config.toml
n_layer = 13
d_model = 320
n_head = 5
n_kv_head = 1
head_dim = 64
d_mlp = 1600
vocab_size = 16384
activation = "gelu"
norm = "layernorm"
norm_place = "pre"
norm_eps = 1e-05
positions = "rope"
rope_base = 10000.0
rope_fraction = 0.75
qk_norm = false
attn_scale = 0.125
bias = "none"
tie_embeddings = true
parallel_block = true
init = "normal"
init_std_qkv = 0.0349
init_std_o = 0.00684
init_std_up = 0.0349
init_std_down = 0.00306
optimizer = "adamw"
lr = 0.0014
beta1 = 0.9
beta2 = 0.98
weight_decay = 0.043
lr_head = 0.00506
grad_clip = 1.0
warmup_steps = 284
schedule = "wsd"
decay_fraction = 0.738
decay_shape = "linear"
final_lr_fraction = 0.02
batch_tokens = [32768, 65536, 131072]
seq_len = 1024
doc_mask = true
z_loss = 1e-05
train_tokens = 559800000
steps = 7766
dataset = "wikipedia_en"
Each number is 50 + 10 x the weight over its row's rms, rounded and kept within 0 to 99. Layers, rows and columns count from 0. The size before them is the row's rms in percent of the matrix's.

# layer 8 MLP down (transposed), 1600x320, rms 0.0987, rows 760-814, columns 192-255
126:83 50 59 51 42 44 41 47 61 29 52 46 52 43 40 43 65 49 57 41 42 50 58 50 57 63 48 65 48 45 46 48 42 49 49 45 43 54 37 69 65 53 58 23 35 51 41 64 44 40 46 66 61 47 45 44 69 66 75 59 47 38 61 47
094:52 41 56 39 44 52 50 57 66 53 52 40 54 52 52 48 60 55 53 69 47 55 52 63 51 51 64 49 52 65 32 49 47 42 36 45 40 48 51 47 27 28 61 49 51 75 48 59 59 49 58 40 41 54 54 52 54 69 25 65 66 65 45 43
098:61 49 48 52 69 49 45 64 76 50 38 27 42 46 58 45 53 40 37 57 34 52 42 36 65 43 46 32 73 40 71 48 46 50 51 51 53 61 56 39 46 38 46 45 67 50 32 43 54 52 49 36 54 61 42 55 62 39 57 54 44 54 39 39
099:41 55 40 55 41 34 59 42 41 46 48 42 46 28 50 61 50 51 54 45 37 45 55 35 70 76 50 40 28 37 60 56 35 44 43 55 70 55 39 59 35 45 44 67 54 56 51 38 56 40 31 29 45 52 59 51 51 32 69 42 63 60 59 38
099:30 39 58 46 54 51 42 47 56 37 56 58 45 40 53 61 47 58 61 38 39 50 65 41 47 52 51 44 55 39 56 56 71 50 53 61 38 56 20 43 38 59 46 42 54 52 51 75 27 47 84 40 45 39 51 43 62 50 51 45 53 43 69 41
084:34 46 31 45 28 35 44 57 48 46 35 52 58 47 34 56 31 51 40 41 54 36 37 61 61 61 54 33 46 49 54 49 57 61 40 55 42 46 39 47 62 65 48 67 57 25 46 52 56 47 45 46 58 51 50 41 64 67 64 54 54 41 62 68
091:52 43 57 63 46 43 44 53 31 45 42 57 48 48 48 57 53 54 56 55 48 45 41 73 38 59 46 53 39 66 61 41 45 47 39 50 41 47 43 44 61 28 38 64 37 48 48 54 47 46 46 46 48 48 38 44 61 45 59 55 46 62 44 39
100:65 47 71 57 49 48 52 66 43 34 46 67 44 48 60 64 28 41 71 59 51 66 42 38 60 54 43 62 55 57 64 62 44 54 39 44 53 51 49 47 48 56 34 50 37 58 51 65 48 47 43 65 67 67 32 56 50 52 45 45 50 53 59 47
094:61 63 53 52 29 54 47 42 51 34 61 56 59 63 74 51 55 62 51 57 44 35 56 43 43 53 47 54 46 72 66 61 43 39 66 54 51 42 46 57 50 54 29 55 57 49 64 36 47 49 49 36 53 70 50 37 40 43 46 48 57 56 35 49
096:34 42 56 43 45 31 53 45 45 50 45 47 41 56 69 57 55 46 39 64 54 73 39 57 57 67 59 40 31 38 70 53 50 49 48 24 66 47 43 55 58 62 58 40 60 62 56 45 44 45 64 44 55 44 45 65 61 51 44 49 28 70 51 52
101:41 45 44 53 25 49 30 60 53 57 48 60 77 27 48 59 63 57 35 59 48 54 50 68 51 44 53 43 31 56 42 34 47 38 49 50 59 47 46 35 65 51 31 51 55 31 51 49 44 29 39 41 58 54 47 35 63 57 60 45 59 55 49 54
109:36 43 63 37 48 57 43 28 49 46 43 47 50 50 52 59 47 44 60 41 58 42 60 50 33 64 49 45 36 49 32 69 54 53 59 35 48 38 32 55 57 58 72 68 52 51 57 37 54 50 47 49 54 63 28 51 47 53 47 39 58 47 67 59
096:48 42 62 53 38 61 46 37 58 53 62 51 57 43 50 54 37 49 58 52 55 59 62 41 38 47 45 48 45 49 61 52 54 49 44 68 43 38 65 51 46 65 48 41 59 48 74 69 45 65 62 47 53 48 40 31 44 65 41 51 36 46 42 37
100:59 55 50 43 53 56 48 53 41 45 59 60 42 29 49 57 54 45 53 55 51 58 43 60 61 37 59 53 68 60 49 35 52 28 51 46 72 67 56 44 47 59 40 45 61 45 42 56 66 44 45 42 30 44 51 54 62 41 51 26 50 55 30 46
123:43 59 55 46 39 47 50 43 45 65 41 53 64 57 55 39 57 45 58 46 46 44 56 49 53 44 50 42 58 54 52 51 57 41 48 35 64 61 35 31 55 52 24 54 63 33 37 42 42 68 52 39 43 61 38 40 57 57 74 57 50 40 70 67
105:43 49 53 54 53 53 53 51 47 39 46 44 50 32 50 34 53 56 56 43 64 50 63 33 48 54 62 56 37 58 35 55 39 59 64 62 49 56 41 58 72 57 34 64 38 75 31 53 61 41 48 38 48 52 41 46 59 44 45 55 40 56 70 60
090:55 59 70 43 55 65 54 38 61 38 47 45 40 42 47 45 50 61 50 54 63 35 36 40 57 52 44 32 65 49 50 45 54 53 65 53 44 53 50 63 55 58 41 42 64 57 53 26 44 55 52 56 48 70 55 47 58 35 50 41 65 51 53 55
101:63 26 31 51 40 61 61 58 44 64 53 44 46 54 53 55 60 49 46 57 51 51 46 67 47 50 31 62 74 57 60 44 49 57 49 58 48 54 43 50 55 61 36 58 64 35 56 59 59 59 55 67 43 76 44 55 39 60 42 57 50 57 54 40
091:30 55 70 54 44 47 51 59 37 31 46 43 47 37 53 53 59 51 52 42 49 55 50 44 39 62 52 43 58 34 56 26 54 51 66 41 43 56 68 54 38 54 54 72 47 61 57 47 37 36 46 74 57 52 75 53 40 32 50 66 61 58 59 50
103:54 55 46 47 38 54 68 52 61 70 59 43 54 53 54 67 78 42 71 57 60 48 65 48 35 56 43 61 52 52 58 46 36 43 70 61 49 33 67 53 40 42 47 42 43 57 59 39 38 56 50 45 52 50 57 45 54 61 38 56 46 43 38 52
101:38 64 56 62 48 42 46 52 55 48 52 53 54 51 40 60 47 56 34 34 58 31 54 61 51 49 55 44 59 70 51 64 43 56 41 47 47 55 38 31 55 67 55 56 63 47 43 66 55 40 53 45 48 48 61 44 24 56 54 53 38 43 43 45
132:57 49 29 58 57 42 41 43 63 34 44 43 58 42 46 38 46 62 47 48 42 51 58 59 54 60 54 56 41 48 63 52 48 59 61 45 51 55 62 51 52 43 60 52 44 41 40 57 56 40 37 42 45 31 36 50 51 45 32 46 59 44 47 42
110:34 48 46 38 47 56 39 45 37 63 54 60 58 56 51 47 41 33 37 40 49 51 76 44 36 47 40 52 58 37 37 54 57 46 54 43 47 42 48 51 45 56 57 37 52 62 31 52 41 55 53 58 47 65 67 58 58 51 33 37 56 58 58 43
108:54 52 48 44 57 50 45 38 51 39 72 36 67 46 69 51 51 60 43 61 34 62 60 49 47 38 44 56 43 65 41 28 52 59 44 51 53 64 56 57 46 51 60 40 49 57 59 51 40 52 55 41 61 48 58 45 69 66 40 44 50 58 42 58
093:28 63 28 45 60 48 63 53 52 42 53 43 59 43 58 42 41 69 76 50 62 43 69 42 41 52 62 40 66 51 57 49 48 55 39 53 58 42 42 47 48 46 37 46 44 60 56 62 46 42 31 46 47 38 71 31 58 56 54 46 45 48 60 57
111:31 60 37 52 35 60 62 56 58 48 69 66 47 69 61 61 46 32 43 41 60 69 51 53 61 58 31 63 47 47 37 50 61 62 47 49 39 49 27 72 48 57 57 50 52 44 64 47 70 56 61 38 63 45 55 45 38 57 46 50 54 37 49 65
089:53 60 71 56 44 55 57 49 33 41 38 37 34 48 69 47 53 42 49 59 41 52 42 60 46 42 33 32 41 13 53 40 33 72 67 51 47 56 50 37 74 57 62 48 43 57 63 61 44 43 48 39 47 61 43 43 44 39 43 46 44 51 50 46
090:51 57 54 49 47 51 32 55 52 83 64 34 47 44 51 35 48 52 67 60 56 57 60 44 69 34 46 50 46 42 50 41 31 56 44 48 43 55 44 45 55 46 47 74 44 54 54 74 45 55 43 53 57 49 37 64 52 45 56 54 49 67 51 48
098:53 49 40 41 63 48 66 58 33 48 43 53 33 54 52 45 50 53 41 66 52 39 38 41 41 57 54 64 47 41 61 45 41 57 47 54 45 59 55 17 45 65 60 38 67 33 50 43 48 56 66 48 58 55 33 53 45 40 47 38 58 45 59 49
094:52 55 46 49 48 57 49 35 30 42 60 44 37 45 52 36 39 44 53 66 56 61 51 51 46 52 51 48 36 44 51 55 57 51 57 72 54 63 41 41 44 53 38 40 69 63 69 63 49 70 58 65 49 41 52 57 26 49 59 57 42 40 54 70
089:52 63 42 45 34 45 43 33 43 35 68 43 28 28 59 57 53 42 56 52 52 48 47 58 57 57 42 55 45 49 26 44 60 62 60 60 52 54 50 33 48 55 45 61 56 48 57 66 48 71 64 41 55 45 53 51 59 36 52 45 40 57 39 44
091:62 57 44 57 61 63 72 57 55 31 64 54 90 42 43 59 53 58 43 67 51 29 49 56 55 48 47 43 59 58 59 60 44 51 42 51 52 54 67 52 65 47 51 74 62 60 49 59 47 45 48 59 50 51 43 49 49 46 44 57 42 47 60 43
107:61 58 44 34 50 57 60 56 54 52 58 76 57 38 44 42 50 47 55 52 72 39 41 43 45 44 49 60 57 41 59 73 63 54 64 48 43 42 64 41 53 39 53 60 77 59 55 61 34 38 36 54 57 48 68 41 54 55 45 56 54 51 35 37
093:64 53 40 56 61 46 63 53 44 35 49 29 40 52 49 58 26 42 67 47 48 42 60 44 51 46 39 57 54 49 30 49 35 51 46 57 59 48 46 51 45 41 51 60 57 58 50 78 51 38 67 40 40 47 44 33 58 50 67 49 55 42 26 48
093:40 57 42 54 50 48 34 45 55 47 56 44 41 43 54 42 28 40 44 46 63 46 56 45 56 55 55 19 48 49 55 54 61 61 37 65 72 63 37 45 58 46 49 41 41 36 54 34 55 59 65 38 41 45 55 45 52 61 60 57 63 51 59 53
092:37 47 45 70 58 37 45 64 58 50 30 58 45 33 54 60 45 50 48 47 53 53 36 45 30 52 59 38 55 60 66 45 58 52 43 47 62 58 39 64 44 42 39 54 55 48 52 49 60 35 60 42 45 50 52 55 58 35 46 49 68 56 50 43
107:47 61 41 42 52 62 43 43 42 51 57 52 36 55 42 37 46 59 55 39 40 37 43 62 39 46 54 42 39 42 41 49 39 44 64 57 48 66 48 46 48 44 40 62 44 42 53 54 38 58 43 50 49 45 47 48 59 44 43 41 57 51 57 74
099:46 55 57 49 50 31 45 55 60 40 66 54 49 46 47 49 51 54 56 56 56 59 53 50 47 47 30 56 70 47 57 53 52 41 35 65 60 49 67 38 52 45 57 61 60 57 49 45 55 49 52 69 37 68 55 71 67 51 51 55 49 28 70 33
111:34 50 50 50 53 35 52 61 49 52 46 43 51 64 57 46 56 61 58 42 61 60 51 47 41 42 40 55 49 53 24 60 58 51 41 54 45 42 43 40 54 46 36 49 44 61 39 40 67 62 46 57 57 45 36 48 58 36 63 58 44 47 67 57
118:33 58 58 62 43 46 33 47 49 39 39 34 56 36 48 51 66 48 37 48 50 40 25 49 44 63 50 56 54 45 34 32 45 56 73 45 47 66 68 48 46 59 62 50 47 34 56 64 55 58 45 59 48 53 25 42 41 54 34 54 47 54 41 69
098:44 55 58 57 44 53 50 49 33 77 52 61 35 39 63 50 42 54 52 50 39 55 50 63 57 38 40 51 50 52 51 36 33 44 56 46 47 64 60 68 59 44 57 37 51 62 62 62 66 32 67 49 37 41 33 38 44 51 50 46 37 44 25 68
091:50 45 47 38 39 66 38 49 61 63 52 46 60 40 56 43 47 30 58 57 59 22 50 48 49 56 56 40 50 69 40 39 54 60 60 46 48 65 53 49 53 46 57 57 63 48 50 61 58 53 54 45 49 34 59 41 61 58 58 36 49 44 34 26
107:61 50 50 23 46 54 57 39 63 44 39 65 78 42 60 51 32 50 55 47 49 65 50 51 51 48 32 43 62 56 50 50 55 42 51 44 51 36 43 52 49 67 50 39 67 57 54 37 50 47 53 55 38 36 33 67 52 51 40 50 44 55 63 46
103:52 61 46 46 63 38 57 66 49 48 47 39 56 71 53 39 54 41 41 35 42 27 48 56 36 27 41 51 56 46 42 42 62 50 52 61 50 72 45 45 47 48 55 50 51 61 42 63 38 57 51 46 72 68 55 46 42 32 38 63 43 65 51 47
103:61 51 51 67 33 56 44 67 71 51 46 63 53 53 43 56 44 55 56 53 42 61 60 54 41 43 48 45 31 38 48 75 47 33 43 69 35 47 37 52 52 42 55 60 66 61 48 68 55 47 57 47 41 46 60 43 55 50 41 51 34 62 46 36
083:45 57 48 47 44 51 45 46 80 51 53 62 65 66 54 48 29 53 58 66 55 61 44 41 49 48 86 38 65 52 63 48 47 52 47 43 43 56 51 59 78 59 50 49 53 67 32 61 45 55 53 49 29 51 56 55 64 54 65 62 47 43 61 41
100:44 58 52 49 62 49 58 39 41 58 23 61 51 51 25 43 43 51 43 59 66 35 50 42 45 58 49 53 49 47 34 41 68 47 66 50 56 50 47 49 54 42 66 45 46 45 60 66 47 46 46 43 51 62 54 63 52 46 50 29 64 58 48 68
098:49 44 68 60 60 50 43 45 59 49 61 39 48 42 54 45 35 41 58 60 50 45 53 48 57 51 65 53 33 43 40 59 49 54 35 45 55 45 46 61 44 50 51 61 56 51 46 69 45 32 60 54 49 57 39 55 67 36 49 43 53 64 56 50
091:42 37 59 67 35 32 26 37 44 54 48 47 62 57 67 57 51 53 46 45 40 50 42 48 59 57 50 36 41 51 69 50 50 48 52 50 53 54 44 58 43 54 73 62 66 51 50 49 74 40 50 63 37 56 48 36 48 39 45 52 59 50 58 58
086:54 49 39 37 45 53 51 39 50 65 52 52 52 31 47 50 58 46 71 51 25 35 64 43 52 51 51 49 45 44 51 45 45 50 53 65 36 68 47 33 21 49 63 58 42 32 45 43 47 57 48 45 38 49 48 54 44 57 46 40 52 46 52 35
097:48 48 54 42 47 52 47 68 60 56 53 55 58 36 37 50 55 52 49 58 62 55 80 55 25 35 62 39 55 48 39 46 51 37 44 71 56 44 53 51 48 38 54 43 34 72 43 47 41 56 52 59 42 45 43 57 50 52 42 65 60 53 48 20
099:60 49 37 59 41 38 51 72 50 30 40 38 44 57 57 46 38 65 42 63 39 54 38 25 52 35 49 60 40 75 48 66 54 48 53 48 48 47 68 56 47 58 41 64 54 55 50 57 58 42 32 41 30 54 51 50 39 40 37 55 31 49 48 50
090:61 40 53 45 46 60 62 54 45 77 53 28 40 58 46 62 55 56 38 46 57 44 44 56 45 38 76 45 35 37 49 60 35 46 54 69 58 47 58 50 72 50 44 47 41 43 53 48 38 56 51 41 53 48 51 47 48 43 42 46 50 52 43 59
085:63 46 57 31 63 54 69 37 65 60 52 38 50 37 40 54 32 42 56 31 47 64 35 57 61 66 47 50 25 35 61 59 39 52 59 40 35 62 53 58 45 57 42 55 52 71 45 44 44 35 59 31 42 49 65 49 62 48 42 53 57 33 31 35
092:44 47 52 51 44 66 59 44 34 40 61 62 36 54 46 61 62 37 46 46 40 49 46 52 63 59 35 54 51 58 50 45 60 58 42 49 57 53 40 56 46 67 28 34 54 52 56 42 49 48 64 46 58 39 46 43 56 62 57 38 59 25 39 64
# layer 8 MLP up, 1600x320, rms 0.1, rows 761-814, columns 192-255
096:52 49 57 67 55 44 50 28 54 57 54 40 59 53 45 55 28 59 36 38 66 55 51 45 51 56 38 66 52 46 44 44 63 61 61 30 54 46 52 47 59 55 52 41 36 26 48 44 35 46 51 55 39 46 40 39 45 41 54 46 70 47 49 52
102:47 50 47 62 48 44 45 38 58 51 63 47 46 47 46 43 42 70 43 44 41 43 54 38 47 54 52 60 54 61 62 43 59 69 55 38 41 43 52 58 51 43 78 53 49 53 52 38 38 43 53 69 47 52 63 45 54 59 76 31 22 27 56 51
097:41 53 50 41 60 59 43 64 44 59 44 42 44 54 52 62 61 44 55 62 37 61 67 42 56 46 42 45 63 49 55 58 34 47 66 41 35 45 51 47 51 51 61 42 62 50 53 39 52 53 58 51 65 33 60 38 29 53 40 57 46 64 57 48
102:55 52 51 21 59 63 60 55 60 39 38 56 56 65 64 44 56 51 46 49 43 55 54 41 62 62 52 32 41 28 52 38 61 61 58 66 38 53 64 55 42 50 55 38 50 51 50 22 60 53 52 57 45 61 32 36 49 51 44 36 41 64 33 43
091:59 46 55 54 59 70 40 45 47 50 59 51 45 53 55 38 56 57 64 50 41 53 67 38 46 43 42 54 38 52 52 41 42 47 72 48 42 75 62 51 29 51 53 35 42 56 41 58 40 51 46 42 41 48 64 59 36 50 45 48 50 46 47 37
100:53 59 50 53 50 61 30 41 38 45 59 31 38 49 60 55 65 56 44 63 70 34 49 55 46 41 62 54 30 45 44 48 41 56 77 41 46 55 49 67 55 42 60 59 42 55 40 45 47 47 38 56 43 54 64 34 66 43 53 46 46 55 42 57
103:56 50 33 35 70 44 51 44 49 49 43 60 62 66 54 33 56 45 14 54 37 56 57 58 61 49 47 67 35 58 51 66 54 71 53 47 57 39 59 58 56 49 52 52 43 45 58 40 63 28 36 55 67 48 49 44 57 57 67 60 57 45 50 34
097:48 63 34 49 53 44 56 44 51 53 40 45 35 55 52 53 50 52 27 55 63 53 67 52 51 67 34 50 58 47 41 67 64 64 44 39 60 61 45 66 44 44 51 47 59 56 55 35 28 37 52 29 54 38 49 55 48 32 48 58 39 50 47 60
103:44 36 50 62 39 57 38 60 56 67 58 44 50 51 61 54 39 51 44 36 66 42 59 38 40 63 49 51 40 81 55 47 59 67 41 37 44 45 42 72 63 48 59 42 40 40 44 53 58 42 28 38 51 53 42 54 44 57 61 71 47 50 49 51
095:58 78 44 59 52 46 60 40 36 55 55 44 35 51 52 56 51 45 54 68 58 58 45 55 50 50 30 52 37 42 62 49 50 58 52 49 42 64 55 68 45 47 59 38 40 44 55 41 46 68 62 34 64 46 42 47 36 48 50 44 51 35 48 53
103:51 57 49 47 59 46 42 59 47 68 48 75 50 50 60 56 52 48 49 45 46 45 67 50 49 46 60 57 50 45 45 57 59 51 55 56 45 35 45 49 53 40 71 72 55 37 39 38 66 55 38 65 42 48 72 51 53 69 47 39 59 48 39 31
092:36 56 53 42 61 47 49 45 43 73 45 43 48 48 54 58 41 70 36 48 47 65 56 53 45 38 60 56 60 37 39 37 73 51 62 38 70 54 37 59 61 52 53 60 41 63 28 38 55 49 34 37 54 56 53 42 44 46 56 38 45 52 56 41
107:72 71 39 52 42 47 52 33 54 49 75 59 51 53 36 41 55 49 47 42 51 66 62 42 63 40 62 41 43 60 53 43 43 50 61 57 56 44 35 53 74 68 49 54 38 53 46 42 60 52 62 49 53 50 64 54 65 41 61 61 57 37 37 40
110:53 50 49 59 54 41 47 35 64 70 76 56 40 70 50 48 62 39 43 57 55 46 53 55 43 58 50 42 67 74 45 59 43 54 60 30 55 55 36 54 44 52 58 55 51 34 42 24 58 56 64 48 49 57 49 43 50 61 78 50 46 42 59 57
102:44 47 38 62 63 49 40 49 49 49 64 55 30 60 70 48 51 69 42 46 41 68 38 35 37 43 59 45 60 59 34 59 54 59 56 39 63 48 49 56 53 49 43 35 63 43 54 28 61 56 41 45 64 60 35 57 43 35 53 43 37 67 58 48
096:50 55 51 58 61 52 43 61 65 55 52 51 46 55 41 74 49 49 43 50 69 46 55 50 63 59 41 57 39 43 44 35 49 47 55 51 37 43 59 51 47 44 55 67 49 40 58 43 63 59 57 50 41 48 55 52 35 43 59 34 41 63 46 47
103:52 47 34 64 50 53 37 43 32 54 62 33 44 45 27 51 39 73 42 34 53 40 64 39 39 33 63 53 44 59 53 62 38 51 52 40 51 35 53 59 43 63 56 61 49 42 46 56 50 54 48 36 47 50 32 44 58 39 62 44 51 47 61 62
094:47 48 40 58 50 43 49 48 50 61 62 60 48 59 56 54 44 51 59 53 56 62 54 43 69 45 57 53 48 36 51 49 63 42 67 54 32 54 41 55 46 38 58 36 57 43 52 61 61 43 60 52 66 38 28 49 48 46 53 51 51 38 64 37
103:60 40 49 38 79 45 49 12 57 51 54 70 54 55 49 42 48 48 36 46 36 59 50 50 61 64 60 49 40 48 52 42 62 62 53 27 45 54 36 53 46 48 60 57 47 45 27 44 57 41 35 53 66 61 43 48 60 50 69 43 60 40 49 44
097:43 44 33 60 43 33 45 61 47 55 56 59 55 55 51 49 55 65 34 57 43 66 47 58 41 44 50 76 50 36 58 53 56 76 49 64 60 58 46 55 60 35 35 30 27 43 49 37 61 36 48 65 65 46 52 71 58 29 63 47 44 42 56 35
105:58 52 41 58 61 40 48 45 44 58 51 59 45 50 43 50 52 60 52 49 43 43 53 52 44 62 49 47 53 31 17 47 68 55 67 56 38 48 49 51 48 54 49 42 32 44 45 42 55 44 54 47 40 29 46 75 50 56 50 45 50 49 54 44
099:49 51 51 42 63 57 61 53 58 64 53 43 37 49 34 63 52 60 62 58 52 72 48 55 34 49 71 41 39 45 37 52 32 53 51 32 41 66 50 46 44 49 56 58 39 49 34 56 53 67 61 32 54 46 37 51 34 55 48 50 39 52 54 54
103:36 47 55 53 48 51 48 49 49 59 50 64 44 53 55 42 47 45 39 45 57 57 74 43 43 69 24 41 40 46 56 44 44 46 54 55 58 59 54 61 56 48 51 52 62 31 50 51 60 55 54 47 48 65 57 58 41 46 50 49 39 57 54 62
099:47 36 65 43 52 60 52 60 58 52 43 55 48 74 41 38 68 48 34 43 68 56 61 59 56 46 47 39 62 56 49 38 46 57 53 35 43 67 43 67 45 46 59 73 35 53 40 48 50 48 42 36 55 51 42 47 46 50 53 62 58 57 56 55
099:44 50 37 57 66 46 54 42 50 61 52 50 38 64 66 47 51 53 49 67 42 48 57 50 50 49 41 60 58 55 50 47 43 63 49 53 46 65 56 54 42 44 61 52 35 38 42 32 58 59 66 61 55 32 54 43 42 67 67 46 51 52 55 56
093:41 47 53 61 45 25 53 38 44 66 47 56 49 62 33 47 56 60 39 49 36 67 39 54 69 58 64 41 50 35 62 47 58 71 46 30 61 40 40 45 42 53 38 40 48 45 52 53 35 43 68 58 49 54 23 57 56 53 57 55 57 42 60 49
096:52 42 50 51 55 32 46 68 52 51 56 51 36 51 25 46 59 41 45 36 52 50 58 48 38 51 46 42 57 51 51 56 57 60 67 51 61 43 62 63 59 57 38 48 33 41 41 24 58 43 47 32 44 37 53 43 19 63 45 47 38 40 52 45
092:33 60 37 58 58 26 41 58 50 52 47 40 53 51 39 55 47 60 64 42 52 55 57 46 60 60 50 48 57 44 38 50 56 65 59 39 44 41 59 63 44 54 55 66 59 54 48 36 66 37 39 41 56 49 47 57 43 59 52 35 49 56 38 40
090:35 63 56 65 59 53 24 59 61 50 47 54 55 44 42 45 59 52 54 42 31 50 53 43 47 37 49 47 54 51 49 34 62 56 51 22 52 42 62 63 61 53 43 59 33 39 42 26 56 40 37 47 56 42 58 46 54 55 29 41 51 41 35 41
091:62 27 43 43 50 60 60 66 59 57 42 59 59 76 60 43 59 51 44 40 46 51 63 74 51 54 45 46 32 55 59 51 55 58 48 48 59 65 62 49 66 63 47 37 48 56 53 28 48 33 24 48 62 69 50 61 58 61 72 47 58 39 53 46
095:42 54 46 54 45 62 48 39 49 54 56 36 62 53 40 52 46 31 58 50 44 56 44 41 50 46 54 49 48 55 51 44 50 36 67 57 32 43 29 51 60 60 48 40 42 50 43 32 52 61 36 42 62 41 53 51 39 50 56 35 37 57 36 65
107:62 58 40 63 61 50 58 53 60 53 45 45 45 55 41 43 43 40 53 26 44 74 59 31 45 46 64 71 49 44 51 58 78 56 58 40 48 46 70 57 51 47 59 55 59 54 50 46 46 55 63 49 41 43 49 52 46 51 49 59 50 31 46 74
097:49 73 56 39 48 60 59 54 56 54 49 56 36 57 62 26 64 37 42 39 64 58 45 47 46 58 57 43 44 52 64 43 59 64 65 40 49 31 51 57 59 56 52 52 25 45 42 41 44 50 43 67 56 52 46 59 48 41 45 66 62 61 52 51
094:61 49 56 49 60 45 48 46 78 51 46 65 39 58 53 59 65 49 40 56 33 58 40 50 53 74 57 45 53 66 31 62 60 55 71 48 64 42 45 62 45 61 32 55 53 45 50 50 53 34 48 50 54 70 43 52 52 59 44 56 60 48 52 63
099:49 56 50 41 38 57 34 46 51 56 65 53 50 63 50 42 52 46 48 46 45 46 62 50 28 37 49 68 54 41 60 52 50 69 45 40 33 34 40 50 45 45 48 58 54 39 41 31 59 42 60 59 32 62 48 32 50 45 45 47 45 39 52 47
107:47 56 48 51 61 35 58 70 29 52 50 59 35 69 50 70 59 52 39 50 49 45 47 55 48 45 46 57 60 28 42 45 60 56 50 39 68 47 59 57 52 68 54 63 46 46 57 53 54 39 40 69 55 60 44 47 42 63 52 37 32 42 51 31
101:65 38 63 58 55 55 35 41 50 58 53 39 32 60 44 65 49 28 52 44 50 50 70 29 24 54 54 59 42 29 31 35 42 64 53 41 38 52 46 67 71 47 66 55 46 46 48 66 37 66 59 43 52 54 45 37 56 48 64 50 54 42 48 48
104:38 58 48 49 46 56 59 59 74 58 56 50 50 63 58 53 53 49 21 40 59 56 64 30 47 48 55 62 37 45 57 47 47 57 65 49 33 37 47 39 41 44 42 37 57 47 52 41 55 57 47 42 61 48 54 41 44 59 54 45 40 55 45 42
112:49 54 42 44 51 41 32 60 49 60 60 50 41 54 39 51 38 53 53 64 52 53 53 58 22 60 44 39 44 64 44 39 61 69 55 44 34 45 43 50 31 50 59 59 47 39 55 66 52 51 63 61 62 44 20 66 50 42 46 59 39 43 33 41
098:48 66 61 58 49 39 53 53 58 46 57 58 36 42 53 67 57 51 43 56 49 56 58 50 53 74 50 60 40 57 54 32 43 59 37 54 54 47 46 69 58 37 57 34 27 29 42 43 35 38 53 54 39 40 55 51 63 55 54 39 30 47 58 54
095:59 56 43 55 49 40 61 59 50 47 46 44 39 60 47 57 47 61 42 36 39 77 52 54 39 58 41 65 50 28 47 51 57 45 43 59 61 36 48 44 52 56 36 43 53 48 55 48 42 42 48 55 59 56 38 70 47 36 42 56 32 46 51 54
103:66 53 48 66 51 48 67 46 46 47 40 62 49 68 50 49 30 40 53 46 49 68 52 60 41 72 65 49 50 50 33 56 66 63 62 37 56 47 61 61 47 49 49 66 51 32 31 34 57 55 63 36 51 71 42 51 50 36 42 68 36 61 65 51
106:55 45 40 68 68 46 43 55 48 58 52 51 59 65 50 51 49 61 33 19 39 65 48 62 39 38 51 40 41 56 57 40 57 56 45 62 54 69 43 50 49 67 47 51 49 45 52 52 55 55 53 56 77 61 46 50 54 59 65 51 44 48 44 50
101:58 62 31 42 54 29 57 27 58 47 45 63 46 39 46 45 46 40 31 42 39 36 69 51 54 60 61 31 55 47 46 44 51 74 38 42 54 41 52 39 62 49 40 49 57 39 30 39 52 42 43 61 37 43 53 53 50 48 52 51 56 35 41 41
087:55 42 54 66 73 47 47 46 43 61 50 54 40 42 30 52 56 50 53 43 54 42 50 60 48 55 36 47 31 58 57 43 57 62 51 47 37 42 53 59 33 57 38 44 31 38 63 28 43 58 56 57 64 42 40 37 53 50 47 47 65 37 42 56
101:46 48 43 53 48 49 47 53 73 60 68 48 40 52 49 39 56 68 54 49 65 56 68 45 38 23 56 42 49 61 52 36 50 43 60 59 43 45 43 50 67 49 66 64 53 37 49 57 48 54 66 47 55 53 42 42 47 38 62 55 57 51 40 37
096:53 57 44 67 45 52 48 43 68 51 59 58 30 55 41 40 57 41 39 32 62 53 48 44 58 66 52 60 67 41 46 54 59 69 49 56 55 46 49 72 80 44 51 58 45 58 53 46 49 39 54 53 46 40 44 46 35 51 64 71 38 39 31 38
096:37 55 42 35 55 47 61 47 41 51 52 40 48 51 45 49 41 53 39 59 59 54 49 29 43 65 51 56 35 41 35 65 43 54 39 48 60 47 35 52 48 69 53 57 39 59 47 49 45 58 49 31 27 30 32 52 60 66 55 29 43 49 52 35
087:53 64 51 67 38 51 61 48 50 45 51 54 41 59 36 58 53 47 31 57 70 54 55 35 44 53 47 43 45 55 51 56 44 56 44 49 67 30 73 64 72 57 38 48 52 42 58 48 40 39 67 45 57 55 49 43 52 59 49 59 41 51 42 59
101:48 53 47 61 62 58 53 59 41 49 60 45 31 59 42 44 57 57 46 58 42 72 39 49 45 44 47 59 62 41 55 60 29 50 59 52 51 34 47 53 58 52 75 40 37 50 43 48 39 31 47 37 60 58 56 51 64 56 48 43 37 74 47 47
102:78 65 37 58 52 26 47 57 33 48 56 46 49 49 48 69 43 53 55 54 53 74 63 56 50 58 43 49 39 52 30 66 48 54 48 49 45 41 43 75 51 47 51 50 55 43 54 55 45 48 56 52 56 34 47 48 53 43 45 65 47 48 48 49
093:43 48 30 47 42 48 49 44 60 37 62 55 57 50 46 45 42 48 61 45 41 44 52 42 38 60 68 56 49 34 57 57 56 76 65 44 53 32 58 52 55 54 57 62 32 47 35 61 54 56 51 62 49 49 62 49 55 54 50 57 53 48 47 38
093:42 48 33 53 45 51 41 46 41 58 57 50 23 61 65 49 37 63 45 42 61 47 55 51 36 62 60 37 43 62 39 64 62 51 57 46 59 54 49 39 49 57 55 57 61 55 48 47 68 40 49 56 49 49 41 45 46 57 63 49 57 53 66 55
099:49 57 44 59 62 48 39 57 63 58 45 47 58 48 53 58 46 53 45 46 50 71 50 35 44 51 59 56 42 43 27 57 42 51 55 47 40 39 55 52 54 47 54 66 45 46 48 52 48 51 37 40 47 56 39 45 33 51 61 57 49 66 44 33